Weights of a small GPT-style language model, trained from scratch on English Wikipedia.
Size: 10 layers, 2 heads of 32, 1.77M parameters.
Architecture: RMSNorm before each block, rotary positions, untied embeddings, normalized queries and keys.
Training: a variant of SOAP for these matrices, 131M tokens, 4001 steps.
Each number is 128 + 32 x the weight over its row's rms, rounded and kept within 0 to 255. Layers, rows and columns count from 0. Numbers have three digits each. The size before them is the row's rms in percent of the matrix's.

# layer 6 attention query, 64x96, rms 0.249, rows 0-40, columns 0-95
116:165090131082161151132110096134138047133099137187053133166123115074125097140101163074140162145148125143086127142111180112121152157137131139145149114116102145155117078099092081137128088095071145129083112178039167101102156130141082153105118157139149140127178173106140141194140136160058119151
082:081155149129083134120075091115129154157110172161087151137150074116109107117090107115184138058110158114102099125126084137154093176151089146132113132134167132136118081134099154161161085095087125170191100168151104159051104048144157089117147096093166157151109131161153090112077158175110137089
050:150118178172147173155118155156135116107060122130114157082095113106153151165111137117139138173090163141074119200103141115167026198179119116152098126110133128145158121133084130132149084114088155126176094143081130136130147097114139166181172178146162137120083119118118102143165074177068122130
120:096121191164170130159110181128120145100113059122104156111113169120142083122131170118118121181066122105114090133149150106142106131157148094122109140146121131129157173102143137200075139107130162078111099095045200149170142149066099147191139201156119139119158153142099099169163116127129084152
060:135131172134121167159178184127078068111145102075174123134056176130153192153091095112140088151126146101111169149054152117137068119160164137103092165066117117116159116158095126123134089123093107128158129151094150132084177131111182144119115146199153118092077154087148084127115095142100126145
078:182112081077113114124147078108175162133126180156111133125163111136110097084106096109103149120128138125138160173159085168061213064072160082143178135132157158109039139130172136099167154172143175131144125103122107133115103139174103128171133112086107148123092123110094108113070116151151116169
088:152100054115139159064140047153169129106111169136166104149121091128128113129135151170120109104167158126157174123100134177115117121132131154107145127144132129174124126121157096071185176160132104179091158128150077080119107131202125125078141057085130082164122125111150177126121136086083204118
110:090210180109158135180125149113068152136112116138130153100086163120154130122074134116144114127065088038098078157124158084177099166172093155147126129100113097112158147138059114160104102108103102092132110135098153131104134137095166166161120184159161117096195116092147078158154118146106132137
086:132075098093139097159165107121117124097135158080147121146026088153132105164100088111104129096144123127128130155118156179126132134150108136134139101121153124192088080164129140088112177150148107104138085165177122189122154089149108123074094145125139205093120036098119183091079132170118144147
087:160130170101177141120207142100130169136111109088144086097113134188131135081099192144098114190084097171112106179197139122123130142078134118187130092127118087130125161100095117085144125209137147138123102104136129125117094121177127161138174153157158120097126166123091111119195153063116155170
089:154201153200147093148037116150110147069203102103074068132190111164120114124108142095145130098129120134124087103178123132109103086090083117139096117106144173150169156111164153200105090119140135139108088131134130157151134154067117102061146099138155142113128103135145151118080108130148097126
093:164118145089142120135123102117140114134099128110114106128060160127173096122104122120100119154122114083156076136165135123157081139108076109142189099184130022130138138113122141122080075115127080155133162141193092090172062130140081118166141131089132141116146110107136149078194172093078120189
108:108094170126164084128094048136129097099140133148100157156143060099139122145115094072108184069116111172104127147150095136122134136111143144135139105166132178116108063143103133182105033125073122131152105145176106173101126075116158108094140102056117137174142107160127108159081156179121121099
108:114156063145070090108133109135112171139159174152162104119137100165113147125117066137113114043160129144146140113145128141129179114144111152107103110151156119109093128160132159091123102148133083157135149165228051128109127127198138086083132063057125122130072091135152141114100152149140160082
107:133131062125071103125144079115116160183138197148147107119132084151123159135109082132125137049171131125124163113136104163101149105117116154117141116099154127112086104168119125061182121159122088162154152156207052132078111107194149105101118075075138115124098106116150159087098135168108164095
074:129127143138108127106146111179135054136109105152120121136133124103117153198154145130138108116208103175117127079088133116182082189143094161128134093096075108169185085094060094086150119114097116175113142186191104088103112139132157088071161098163157139178132094116138158115158139100092112124
084:146142050075084132109142067103133163200137185143137115152159085137112160101090084112128154066167167106123139134121103165111182114106118133149145128110164093120082114156146149095172118128096072153159130163142087102075128108198121090096131058098161128128096127099136103074073130156117148096
083:088176110145109127143049128102114104156150135119045137114160071105134137156108160087138150058131119112126086093171133140116147148108115074119129144069101180116162128152116133173122103081122083112192113140168179177142162065068186084111156115155111151139092154168184100129137149133111134126
080:115155183124167141114172122179065136072126108113158116096034193153150107143118140170108071177116119090155125177083142095168098158215164115134138163122106123137148164110123100119134138152129120135105144130107148064124146171152161184172136160136176081130137128082158145124148099093101134171
076:149097174157111157152178172085099137116122055141161097091077155143131141158066101113134137162103142130111144186119189070173086105135130101109141104131132094127123119145108135127114094152144123148109099164026142167088133155160144132158117205149156148053108076117095115147115129182124094159
084:146142158092148091141135150118153146180080152085095132122130136159123144090126171121091127180144210079144121182097171138083176112180146114119108095135133130170118162130171134117123140104114130153162048165074139109133128143226090170170151165162171161079147131098087128109122090111106158165
096:120155145125119172142114125123143150166114133110158110153099100157089148073160131138121123134176132087106159132110193149147118121141125196137067129173151114213106129067134141096201138114181124178058093164080094113064155130196084167109165135175100107094105105107135141146153090128149101127
097:101059184142114149125156169108102200122087163151082148127177095134181140144109139099185127121201154129113099085129129117059154143145148118122096070094147140099099187094137120138164079105109145075123125074111154125120183076128196162149115116122098137151130115157109116126196144111152132086
090:136127093132069157130165116084109097109110137179155127135099159151085121134082091105167069156156169111155135171121104085107115148205063138132120139167140066096101174130117152123195124117126165185155189143124132066058157145172180128142123129163158105145068121153152081136114098106111140133
083:177098115092072176131171151111153147092154121135106121033104147146137112132154056127095136157104098168126125119143109157179120118071146126134099171122177129104144136138178095137108088186106133128136146086077096141125094083144141128131173099104131070113172211185118164156165124124088165167
092:116176204132148164147097096149135182176151085071109125032158156162114117130149158158083180153130072208111107114167069151165118131110146101169091135100130193127144151072139095118134153154132134124162119093162097140115108149160136140080123141118168079139090111132105137110165123138076106116
094:091150133140171091158105141132161106138109091129120132132188143093121117120135177057214183148155117109109115085217202155142117082109133143146140128169145121139116131175149156147064097119163112110097082129154133163160138090098085095116159150116049146098110103159127136109085145141160068121
091:117160139131141136126072102096147161150150108141092131098151109107143160149178106108055186121092090169098114159185150117154121202166143111123118092151115213161183119113115098169095188115128137125190115075136142165148111102115136121121165114158170089071128111187123184155176117102115128171
093:175143121082154202158138148137144143162126128143115093174128179181110114135170112125123106168147139147123093175102146109159117153160135048225069144130157125129129152080173128098117128133079145125103137125167101110085148177147144180104157154201173103094133091101130056123167104118114125155
103:071119150140120160167107156123106125120174149067097117157117124171174147166170091139090115158150124133175143105125117144097144138121106167137157134107129147081165187098128144162179152143132095114158207132097150137079170120070196120076107112201102100171137148132183092104116167102148066175
082:156126135132148168083094149122132160146122134132157098176089181183132162121102127088152077120142180147125100158023138073108140100154067130143112125133131139118099181159120158130154114133172143143135170164098173126076199090108122112139059077145156098130118138150153068189118121135133077098
089:082128101155107147108052125165112174151113158156093130071145052166130146173138106142086154120124143157137143089100120111145123170181121122099088145078118204153156136153104112072119165118072076139149100202137134130111171163107174145131088107107187094162067124134134109157128136139088171111
008:099162133140132139154127142091090180132144136152128129091130122168118119088112123137106155097043102058086078105151118087173105118161121096133067108148131099075092185135096182128119082118116109121162108140174111159105106130193139132189176136051108075085106100157154065153113134144148162134
006:149067119148132118082140077173159058100131129115131141179124147090123142161158116135101107160184157191126176114089154190092144136122115155119163164130138184133143062163153149130110185108149148125063144106089152059184127155100131156072075098163127155139145128096114190145124132143158098124
006:165149073115062134152165179050120126145132147117082100152118149153113104151105107115076100111114144154077100169126156086140156176144174100132126122112115129125168093100166056122183174204110142121138126159079166157152107168117069180146105141200137160137130161128112153111142104164126136177
024:054157181120171127138093099154129131139084115155130124084145095114122120110084135134154142136134101070191150100139098144133110078123109139132121102133176120152114196095050184115115090095162087120146136106178064161128167104123153132167184108080128086121193098126149071143109152081089166109
073:094190126078131153181098135080097199143142144153111143099126143145130143091092124154094161103033112032095097123158130110114123146167128098117087109133126109083089184120079142127120082110101118106160124147165124143105106131173106142188145173088119077080138122110149069168108111150146155155
053:139103119013170156135121156113136104095125115120114103135163112124122148120122162192079112147143110166196164130113144157002132126128129102075119085134106122167113140110131065063152115115132178157140165120096144102145092109140068141093119156171096129165162127117098116146146115098097151148
062:149137103174122130164153124115100164179168158137122166109089158174118139135116110126114139134050153114108080143194158105174143180149128079153086142150117160055129173126113183165107134138078088097139121148114163120151125181116166119157146166090118129108051178128186063136119120185146158121
069:181105129222127141143127124133133120116141117095110150135146141156117120155137109108154122089114143188099091165145125058188114115082132133223123174114127165098142095146190148190102134150122115084132075124094151137124150159066159123113122149142119161119052181149139150084152114183143071107
110:173067126134108134115170138069100171134097123126099132142110191128149126125102115128135114168153119142116117155171163179142139115153142163164141170127108075117112113135137109168129086119059032173090140113104102070177082149165143145138107099078058139166076096160108167139165190124149148099
# layer 6 attention key, 64x96, rms 0.25, rows 0-39, columns 0-95
093:164099139145067129082205120103061160151111136143116115150082157156130114096128154160147107125059118104104116116107162104160093163154105125187068145091097095118128123060093123090146123115155123128066131175080164046184137101170115152156133115126131113053115124134152100174152140120104162129
059:093150133097126118133075093139095071102085120125136107109144046089148108132125140113123138095174105127153159155112155126115100162148117138089168106130149111161102136163091139191135064061091152175203080179126164119105158092151149078051114056130118145178111099125152138097099108167120110139
062:096124152115104112128190092146059110125109122111155145170076107118136103168122159142097144098201081143082161137113136092170075146167083160180100133164107098173108132121086122108100083063118134146072158149138149068153178105188131079089124099114139133121138080152148128132177138131090149066
078:125123180171093164183178189134112123120118106108120140156110157148137145130135154111147089182127097148084121116105115067162034182102156127160082147136103124110112067070104113145076123120128136115076129111106165142143156083118155130136163174160128130073128166213156133195165127121101164132
068:109125124110126120180205178126083160146081109142152154182104083133113110108046147117134131097097110099104120130116123058147041141186105138108081102155151097072093158087072131103091095120167150094129145141140162113099147136165160161161171145133135132102148119142180065145133131172123175126
088:135132078104139076134042090096175117132122145160115124128149145157157135102092090116142157108084170095176119150133097167094173079131156091076190109122154138104119126176116174153181108170123142115180105154118092192108080161111090149163140149108157142155138099074109102053119143142129077164
088:144099088141144111087062133128138120167129137117164123076052166087105135165142073120161149181151173155179150150103106162151124172137129133040189116128104117149165151149162164029138165140114098194138156151134103154118103154146078123111101089100166119149102098118108136122135155095082114134
135:154055182149104130091143159174116071102138120098160148155106115097118153176202129148154112173196123234138175102074090109139054175102140162114107152130099137148139089099128113075123139088125137165116147136147115090123126100139138091099137056153119126173125131175123141145148147116102120110
077:135183144137128124112167058155099127125114173133144097170022090106115164119138088161145174129171147130107126174153131149165107086108129125118179076180121155152166151128133139100098095120132117132058124143153134151105145100187087181134164113099099142115139095095097083125080180156128170057
075:155143153061124094159121154165126152134178192106147100146154163120158127122104176126083080231148120164138111210151139176158084104095121095135126095134119158142115128089143128172117133088126147107139164095111050121164109155137135160126093178144136120065084086157111072115176133102131145142
087:153206146156150143165076098152124147117141116144096112075135136103116087109145153099103114079134084135060076086136127064107134118112119136149084103082141153126103106101169148161126194152123162086083079171174127141123165122101098077076110150116132172084133138117123156113126087088097051182
087:197174128092124145145175100106111162096123096135140160117060150125138143113118152175050141150112119154106132159163172223153137134126141119211149161110112106122121136133132137165121115129091103128087128134120132149176031142187122135110120100128103089152116124136133104181089146048144184124
100:149105160124126167083113105108095085062073102145073122111131108119128121129103091077087146072106113215114161187112164093118129117094150146138155143106151127155165110122077141160100093109076123183136089175081143127163109107153115111061100100140150165108135101096155110143169204142102128182
085:110148081108156138106016070097182118125145134149137109085176124153109123107115076103125171083139119091145120129144132178086200101144142164081155096164144154113133158173164141144136119132112120144177098133164091154095090154094122103096106099106139112188123131068103156097097122144189076092
074:125158052117171132105030096119175151142078159141137125084174113097112126118082090105141167082130145111167144121144125175077199068147128132083197108135153129140129155146140129130161100171131115128200087119116087177107096175136109122135093118079114127161128128088106133081091115131163096126
071:090148160142112126084240115158075109139153129131160109128133091146106115166159185144051100065153109173129175103124140082151132170161103149145100107132116122123138141092059119083126124081122133163098148155190099093121132125190152105077154087145134139121157078098158124171137156100124170134
076:125149071120150073097074054109145134141103169147118136084183131129146130100088094115096148054083164080138112134153174192092206083145116116111152122119153161121137154174157145139199129142127112129184112153108111123107111176123092133131107107093123143145135111052115122055106103165140108109
068:122111180136074114093084077147116099103096152134100145119172108121158176120169110103107127073100141178105090070112107107120148172122111124148086125110181149134138084204162107121181120081125119137151105156134137102092119048080180072107126054149108169145147150145125149094165142179084104119
098:169065178114103148116149157173135098115168117107160152157073154124118152161188131155172099192165132215127159136072079082140052179105155150105159105117105128136137069106088116081112151135115148140106165138147107148111119095110154127092139083175161115118160149167138145141156162091076146136
091:124095117068097111120246090149114109139121169139177142181104109110139105122097168110101109062136091135085151101101159125078119107141110169154138065118123134183072094068116107155101142149121162093062127093144170097141165151191103136117106101119102157101107112093157159130149122115112169107
081:146163144079149121069138159104152136139100174174121141132111172144114114155078175092102096149211150164097112128127130149063049117124135075158037109119127110099096099140130113117145143147138161084142139135146127152116133142170166145172112160204165125047144118135107099144143161157136183150
097:077139101130210181151118124141130137189134154134204123092109150142067105102147154125166148207106171139105170112149169123170107156118129111122106070103085135166141135110109128074128110101146109142095164159176148098123200131176085135057140124138147077117112091072134126139112103146128111081
092:127045136138101170113114118105126148168103116140114160080189157125121161115140124102148143182110103155093092139080096089040141130132109117090086110117172167085156137157154100191186117084148138137164116072138093135113176102155158161098096112172130123063120113197128132191127120114157148100
087:116069105084087159088196091097119097142092173167130154154062175158097131159114153122163106088140137139182131140129153106074155160180144121073094121129110096094093161062107116163169151102120142145098154186114101098068124178162150149134101092102156115165085129137126092169126139158108183132
077:152110137153119110145059124072180138086108114094139092120106136141137122100139141124093130117114113132080092138084078116172119128146147087121155145124103112126089154199093106151162120151089161076134183079104108070165146164040165111170132154057147109129139190182175140113143160135117129195
089:120112163127154105154098156142185159148134163102153128090245111142087152152192179112150109139129106163113104171157140076139123120127119142171120094119057198186142182110137109117106177181068134104148157097125096161122133094133151170088139161142175098129139157167136143115130100115098101161
085:065095133109182106112166136097146096131125133072099081149193130113080107066182139112101171108120140138095161117169154147140159074115121144155116138122140073163126124127124119145114078076126072080099056148144155172171086083137052076100140113112134134144152105131144165136119129121202100104
076:051147180134121141133099144138206157102172170119084136141150054127093113188115153114110152103152051195088110106134134117121154129126115127178091172125142169196097107111127148098093169121115161120120131139120170138139189120113186150099098134135179093127130131146086103142188141105121187145
083:158136145135151157163117065097154093134144089089119121185145173180101122109143185168101133187109165147170133098104165116086106074151090138119081114093097142138142142095129156095169121144137166144110114193147095069129176160139117218150136162180174117080128133110123106112164142078076133096
089:129127109139097127165121144104124108183151085155111150165179123111141092110119115130103101142069155153119128119121108046084072132065100108114065154067151205098157093083140116149183153103164129115137157139085162126134112118076148163141094103224096146165147166154146068142154124128125126153
074:156072109175125121128098063134089079112119105181154168143114124129161124106102118118137115092155151117182119097130156109106073078124109095096035127127135141129120103101165113177130062099144166117161178169061165116111168138072174130086074145139158146122109125064138098122163090087124161113
084:092173121088092114061082150174131115130162139128140167142145134126157155174147097108149148023169139153113119064100109040113098175158084164161104141121133152146177133097125152066151139149115102137128168149106146103094180102122175117161093085121168116101136130159108117099171150157075155120
006:154054092158075099073121112165135116132134091115129141102063135137167153176118136123186111121155141195155139073142107107107162145082149126123144175088123165157144100166132128139121158156131126095116159158142110100113088055102137086120082100134179155143117093082076194118198125192133120141
014:109178161079189158192126125083129139135117151138127095163196130090079096062153112133083130152133125077098139167103128137152100119166107125117136076165118080110101153080145114094141097104124154170151086085096166132128173194162116145124165152130093126123147175174167077142074142062122116107
011:168071096174095075065115096206110127134100126125128162114060103123141143172105162128209119104151170181142120090120104129141145139100121132119140190095138168166161093168120135152097156161093122081114139143154097115132082063119150113145089110104170167128110106087093178103160110189113110134
028:081212163068167187198120177077145142100199155118127106106173184128116144096115124144068114119091090054146157173132135153091102123128145113148088081117113090098079176101136109121155095105161140151131136132110161131116168135143124152114133168171103103095145113161139094166106134106128146183
041:096107145071160190156128147091165071088185142106130108115166177120127132099129118143039122158118119102130219154094116145087108123092163101154112083129095116090086143099123146083145128099169165164129132136068165088098167152152128097081148089185096114133127147152123086186117144146155138153
043:123113153084103128147132186105135129069221121118128109118106154188180149136106128119059139123071074130170160129161177129036120081057121136142088084129171171125120119142132118142132107112189123109088172119127127153132155129073160150122085117164072088100153145150130136154147133128164157130
054:098169130075139172167135101082136128128123170113140125121163186108100101118146080157058129155116130060118151176106163152160140120167091122173146128153116089078082164092114135098144106127153151176109134123028196079115148198145136164138104147138079094118149184143155106149093148110115134143
067:110183142107121113153086121069117163136099158083120109130173137117088123109105107077137157105124089092102109160158138146121151099142084146144153148099134143098130091094114088184130099140131149148097066072045187176109136189087135175088073163142125105126178167117164144110064132101093072123
# layer 6 attention value, 64x96, rms 0.386, rows 0-31, columns 0-95
100:140163141127163155137141185124097153184122136210072097158143095140166154138117097102099126166133162152165071131135170149112155113120123100158164111096156114095141111132121166160132128196104172172169126107117130091125194112135064155106126101115134102119135154089165217193131126186085140173
095:150153054128115135123120134141141088159135166110053107157133125073153126134113126156084130140145120078169151093167186091145128107133089171115109125083135140228133116149066097184044121160109101126132071142129111143089126154179155131124090147148148144134094085151115100094116160114069112178
095:085145043144105087163158179118172082088105131093181132157155132164105177106117140135177110136117154099062185172093072135111119167088080151171107067115072135191116134155138138118135153128116104087165091146129121094122122131138148137099114130149094167099113084134143096154135185089069141128
106:091159153110150107107154124154137185135094146131117075141107070163076147114082123160131095112102146194129088136121107120116160077145157105153127085089119056123112139105131100132113172173134117081105156118089142109093073127060061168185122131142141165173092108078142107139144090164109214127
104:150080104157133068146124194157168070168155143152120058154107151056101127131107103098211139067162099147067117136115107168107119153121127139150077139165169145125150137133073142181144091116103125124121087107135154122099138085112174122102129142163148089186112111116112078167131157117101076163
096:087151063082140120132172112152134042099109164141162161126129085078128149177136101191176097115145091117120116097154112158193131093125126137154046095148136152093124147133138168136154120130149126198119134122091135085056149109142134117130142189129098173119100123089150156163073147104107103073
097:106113117082117161116185115134073178097070154129152172093178143141142118120142146144176127136131152148061141157155117179108177105096138112107096171099094125185183161129130170098154121140151157154148076114139115124121121122088148138213068176136187121158156175065118095121125165109163090150
108:129164105113078144109078116165162107144087077130112110199134122109081103125107112121108115076134077105137128118081194166102146123155126114160137113121141139196131198134136101127114104114138076087164057090066112132038099163163096128098069140156112131164117115139111115065135101106140136167
095:087147072120106139100113181107144083101160190131132113157103103127089124111065173077120099108108135102123079136135141080167153060125098123125121175138127133122133117157100123162135118095103160151086154111127026159133174161180046103155096152115130187091129134135135116157109106137069185125
105:145067144085129139170103170126181151145100098094126124121131139116137151012126191122133113138164173100142146172067169110146122131170132149161123114086131124175121160129119173116059152144178171106133069118109109126179097146122111162199166174153136111160084133110155108108153117077129154107
077:126158124153132065124138135110148105098158080122211128196124161149132122063110125079107109094181163175141067138115205128149136067135086140140095101101141123123080080147101136052145140087133123102109104121144149169086165139123103125123123195140101090144085098112163107168095162159126160109
100:150096172183138130118145117101084136159156087120080072110117091157155083158103170180128122095111136133115186056182135137077161142093142116143118141095079149115072109106138164083088144193089114142150167108125168170134115108205154125120094079141099177132082118087124066146125157122133106138
115:106087073100108087158159140163157132099147115122180091153145190137147134102111176113124171134130106146111161187093129166077119131101091106179161203112089122102132145171110161198139097088157143109145084147159098107126216109134069134142126121170175079184098136117121102148103114099120159097
090:094086163163099114127159130129113084193128114122125117109082102134137176149150101170068112090153149106096196130156149114146150088186151126069035085161121151075126093113124085112139129144114085140108083109118087144108160093114139133098064054082085135131099084147147135157108162094127119094
093:125095127118092149126126054187139083129103175148111139105185170088114056168125131140127124162135088088146074136105173129117093103186086102121115127174183114154086108147116129125125127126146129126151142176148149052110128131169128133161193147113186094121088088092139130137076161093128080196
095:120104132179156066121173168136182138150141071166153144122158096118166187126132174118165089088138094185099142182114101202182124161134125138100111109096165125127130097176109137119165144141166128150088075211130146127144112152148187180168130154121144129167076112096160142147124076131154156145
102:104133136100137111136133138142176113102094097147191176138106157122161175103132127171116168088182054179133113149159126209146106178152133210120117110127135087138113104097113099122116070105148114085141109159107119148087114171086123171130106124184148104136056115096159111071077168104170136148
103:129164133143215107122081130066107082170115078098127159119127153044112141137113148088119177132080128102144118118133147151151096173130145075134117069105042191105094096095121121132109131117124106128118058118125130147161107121132128178138137084113083086209152163116100167115110132116094150147
112:110133188156143086165151107051189144095151111176156155173170181106149118082053161056096161124152133146169115120132148090107114111142099105135242087148066109188127141136168096132123141142140164119169138169144110121155132144133123126126119083105108153111125170135174128117116122150117142102
117:132102129187138154170122153147153057135145120112156184146157102177128085152145132138189126141089056091122144174133165194089132170123107151117118124090216112175155136134137148102117113147163081080148157187170106124102066133133109153117104136093096130102149166121092134082159132152134191165
119:174094115135070201094121129202109085139117152101132103132147128128104122127193071185145107144156163084141120135176138165110106104133172140138092122139096197191149167075085103111139130231137045118122127102115190120100094140127128130131145112143148086126168130124090126101122133111134141134
086:151194150146069171180102154124142153130128159137094107125143119121130158212162094152095125143123144115076135123143160165071098103131131075119114117093120132127104182119136138119152056126131103094065101090129158123120102120143150178152056101108174132131165059109131102108119104093157027114
129:155139114112132093120134136196104136084116112171103047121142146155122086145081144115116109139145173106099110164143026126107137126154158184130096074141038133126117116104129138178180124179128069179159120072143134107170186108092126091156138082118153129104115130108138116130135132109078155173
124:101127151106129128143180159119138130110071159121195111097119159119159151124126162182207101158127131232095128162192076176140152127124121128175114160173208144084152132118158117139126174136171139102144120159130092139136137104132132174159135185126187082108166175171125122127137133136154127171
098:144163130102143156086130122144160140139106123143163166108198191121092120149147087138172125127131098175158029127146069122123073163149167110169137168167099082137083075105183107111130067077143158125110184102166134150157118165074117158158154083143107128113193139129136119112115097142164121141
104:095079147132115177109147121078130195123105139070132201079164117129147139105161096138164103118106146144127167112119123103167116091156199124073085103122200143106122064077161134120111159112143120119065077122121137119174041127077155131149086119175104147136174119139155124104147171155115132126
095:085078159146126062140133134088099091148133143059154061129097128145102134136136108074088079120134111101117150123097126108116156107125070130095114174183149088134115136184137160154169139102067138175152166130138170142161169158111122105090173138115106104033087149135142086175127146103101069113
127:183091171177103163159108159072101119173127148111099107134132126205119116138122175170099160146120125115133185152165156189163150142082103176096136148107180178121148145150163123099097142157108111176117069187111119122106116106143169079094103099116171105101196170100070141136138148113177133138
104:085078071077143157160094170121139079123086154122147187140127115147089192169182114120163085141151119138140123159116063127176056162116137111163136145141190148175105117127132097145087145068150187100147067160157107091143134120132162110119092156108141120131154171153075125090157179138147117130
116:136094073099083162122087113139143114062103132133122148115123120109080127142116140110202119146148159079133183109119101130106070168145170103177146162108108131195132144071140126203102144156138089058148160131159148148141124156101143133128125179100140122148167165079055069087141125121137157070
111:159064080062105101111111152159170117097163150122123147098128191139139084157122087114106172117121077187139113126130109122149097108088113123160169161140150110107115045156127114168144075086168156165163091147142062155156144135096138114116122107148164087102135202140167157116054107148157140096
085:093124115108146107148108076111134058136147110027148176097118130154131159145097094177165143117108150091108122085148135111127084108172135145126070091198163082140137143098116093114174134142121124132140151118154080121116066153111126104119159093154120204059146109152163134155104205129072133128
# layer 6 attention output (transposed), 64x96, rms 0.436, rows 0-31, columns 0-95
099:047141108100116120148165153138169122129157132096121163134222129092088190140141164142124096174121115069143161076126138126093202166123167120151107147110107121130116149143125059125118162126170092131111131105134213122120087109160148146103162157167095202114149104058134114109110096107162137147
108:148103124161140123133100147112212165071150107150126144116129140117124153117121105130195120141121137132151121112091033155106141091091194094130167140148148115094103113163142147178130140164139161091184108051182137171177139128072156162190145197120142159127179160121114127088125095122160115159
111:172123147162147154152055123155198164110099143162098149094136168130128122124149107133117161097071072144117068160128087084141138120120127120099155150131124129107164119124053137149128132198109136129151170119133110101114098140041143106155125129088134098205125188153144080118142102115075045152
098:139133116086146145089113073131110154114129143083096114076184117073199125114167176074067127140064083095090118100117134155123133089085107097141118114146124161142119126145102093153167079083133136111158138123106139126139113061172196105101126158139067113106142172110131158111131136091145205189
106:113156092190113106119106128124117118103132125179122143111125096102137138133163092178096150099138187115147131101110090086151128153151135112081189130123141130159186096139136106055100166190202108100106227105148131188120123095085133121196154088063138104138139119114144156126104122103113126063
100:193131156108115187161057122137126177125112078138118139137100140113136108128166148160071180110115159159137161129133098091067084134093128093144162145101146138142165116134165081095095140204170137117153167131180140143123132164112081196170155157097109132135160186109160080111158100086070116096
106:179122077122132150105072055102149096162134132104105113184135107122137148093102128141061163059101156148111094110129229098126111098197090089202107138128114147171131080114168142139102114083090136127106097156148138120142134125125122138064132077105082157100126088114122147137151127123120080089
111:117116125112070134127144121102137093064132114129044140093140117106153131099134108087151169115076148102137073103145072112115141123111124109087185143140178148133144075144176173150132175129136150121217080047107152175144100091108151108174109162090130185135141183156111175120095132163134113136
093:165132153153185157176096112162131179163147123122128172134176112123112106128185138120142125139130132134144086140134116154127137100052157134151140148080130195162134157106139128021191187187175149142171117123153128107087119103138131182166126163172146097081153112100107135066147109103115118183
102:170149131176092082117079075084125089060157105114112133135168092147170085129140102130168077159084107181142100098154094118105132135145141113154130183108150145115157138152179088183168105098126182129123118143123143128145114103071199111081097096145113127126149136227081126107113147103174143152
083:149186088154094183073143158180149151143080164088107108116169144099122069106167114168137125162120151101132093146131085147145166121137137108128174140089143168140152132075173083114190182118118133110163111143110088153082094106110139100144120139115188104094117173066131102084086114150075186169
096:137135130099128109098132052140170183082115114119134082095090119169133131119162139165117099129137132127132129160126160126192140147184108101169122085183061072146108121130125168104091101079093139146106126157156105101119128207226142140163170180077160115138146122126084175117123105151148162084
110:119144097183125202102065178129185175138123114128102160109183113120094118141154110165131110124104141090151104095116094154130131186163082121126100158130182146132204119143153163107111220085100142148148159079151128142129180052045144131128116105156147135131108105167128146093133157111123115129
095:177152105086126126113175067105100141131093166161172095132082144163095117148124156154138127114130142095142109139134107148154092171103097096171193086131158117073114156124100170114148124159127156116108145183126083062074109151149064173188145107154068134140170168092130071100076163133109168116
098:114110145176171154125123182058124130098096101132155105097127116105114165135095119110111130103089205146102149135087064092031080107095118121157111130112155079152156102093118130121116158142170137095127082128097148221115150149097162185132111128154123165075134139123087088174103107170095143131
104:151131137139089076099051105089129117163077090105123177075126106113136104139118118185095096174084162099166121074123150111104106158167108071136130197113133155145128124103110143181186149122140158128145207126158153133124088077098167098112134106093139078156172174130177089110134174096122106141
094:101108110162077173098063115101146118082060159131124100146105122116178157105100085086113121118138195073129148101065070121093084138182105104089124154080182183120154143151157123176136145096099119110192140111114099097125148108121123097120144061094151107133183159118124100170105121091102148115
111:175129084137080103175161137131141119110086132114154111111104158175079121067120110141169110217113109097168101145155128152166125109123083168088113132168134093162147161122134123183134150164201126096083184109146119116166109128131087103131101113109130116116196133154204106147095062105163094084
101:120131169108089147107081124139129147155099160094109103097173137149072193112125137105190129202138115131121080127142070134143189158166130168130073119108093133166107193116122134135109146140144145099144109096065068120100077064155184110096137123137191096147133116137079101128147126086138076170
112:105108160124138160134170125092123139094118115148121148121147136137159115130075093137150079041114101108150102173117119094091143084145092093094150101091120183129114139104096087132164129132055183171083131022096130117098129104164174124093129124112170123167102096089140142184141163191094084111
109:157141133125128141194133186058148112070111152159141092137114146065211142110124123117091103074138138143125156158153164154112176097123128132152205147175179097088081081168151144138105074091144146154130113117118107151178118175109135134115122151104059157127152138147092125136077125151156103066
080:103126127096150112146107104136151010077140137089148127134079157125133151124101152105128131126114170137124103139143140166128137152128114115114122094157102087164134026153067136100067149117100167134153134180143187088119088143110123117151149106104084154128141190109132193064068145151150093094
132:087098150173142123154063155084175159141063116105105170093171136103170136169156140140114162189133115129128124066152136151146127158090152159183159169110135102117137103133109110124113118097144037071110151117103129110153100193129106129171130163125045091164149127189133157120112161119126098076
121:132140115143136159112087076161088131137183131131101129171090096144133181162106099133010122095154126111151117118071147079091148131155093166156120151153090204141182116106125122124157106106133090170111162164125141136091160122105142138043116118185116116140134140050143109158150147150147092090
096:086111106181135110181116183180105117188067152113132138106126119148183150108070110073113115129165163086056145102085149120128092106119143120094071142125138158178122118130139113068085094149166089120109139170084136144128097109129092105074124110087159109089073181148139154207113113134114129134
103:188138090089169072108146048124085121173130138122138101128117104169135060133059154096119118078111086098108132118138156141092121076087116153129118109140138141099078124147126119167179023128126136103086116206148120116124151079159073113081149087113089136138112096132142127137093163115136131097
093:102150117095130159100156078170094128147126164155174130110130089129122117168170118187097161077167146160108147145076105100154174154119153150088163165085126095155158118136079104104145207168113128117099106176152118114124103182164153177179087128143167068079102119164107121099158088149062150156
129:130120134117111167129214081126112121146146148167148108241132172140104149116099097135140054090137149107161152152122179093120149118202086141126150132148090090099135107141100150126181130119095125165113134121161126082083155141198102160114099137158125160158104068065095107127122151152147079111
100:126072106160152118145107138148097142124160096180168119185152075104103117123120068135116129055083105144124087117137129131068123090089115108039115122108088148087166192139122153157134154175123109106146150169136118141158137094056102153137101105145114149190083136140126064195131125150122074143
105:094133130175157125166041129115122138081158114145142092110156101117133153080157086106135131094105082138111119166188130152146101111083136136108136095148125125140135091150143146152121119132137166136124123025109058136179171117082089109077114159110119094153067137213102153161141151180164087100
106:094121118199128141140093181099136149207079190148105154138194125147081178156125097106193134098149167148113153117112153125116149143152115133074057132089149165083178165133137107087140152120141102115176110163151127147091185070108126124155083167135128143091113102142142112181134093114170107096
088:161140123127234154167132086145127138113103150115108140137137158172153150214102171100125195089087108145105107174097077105147106082101147103137137099132128110113112197140086094086158090151137110105152126111129120084079168123150108141150109129125167122167157095137120093153115076123035161103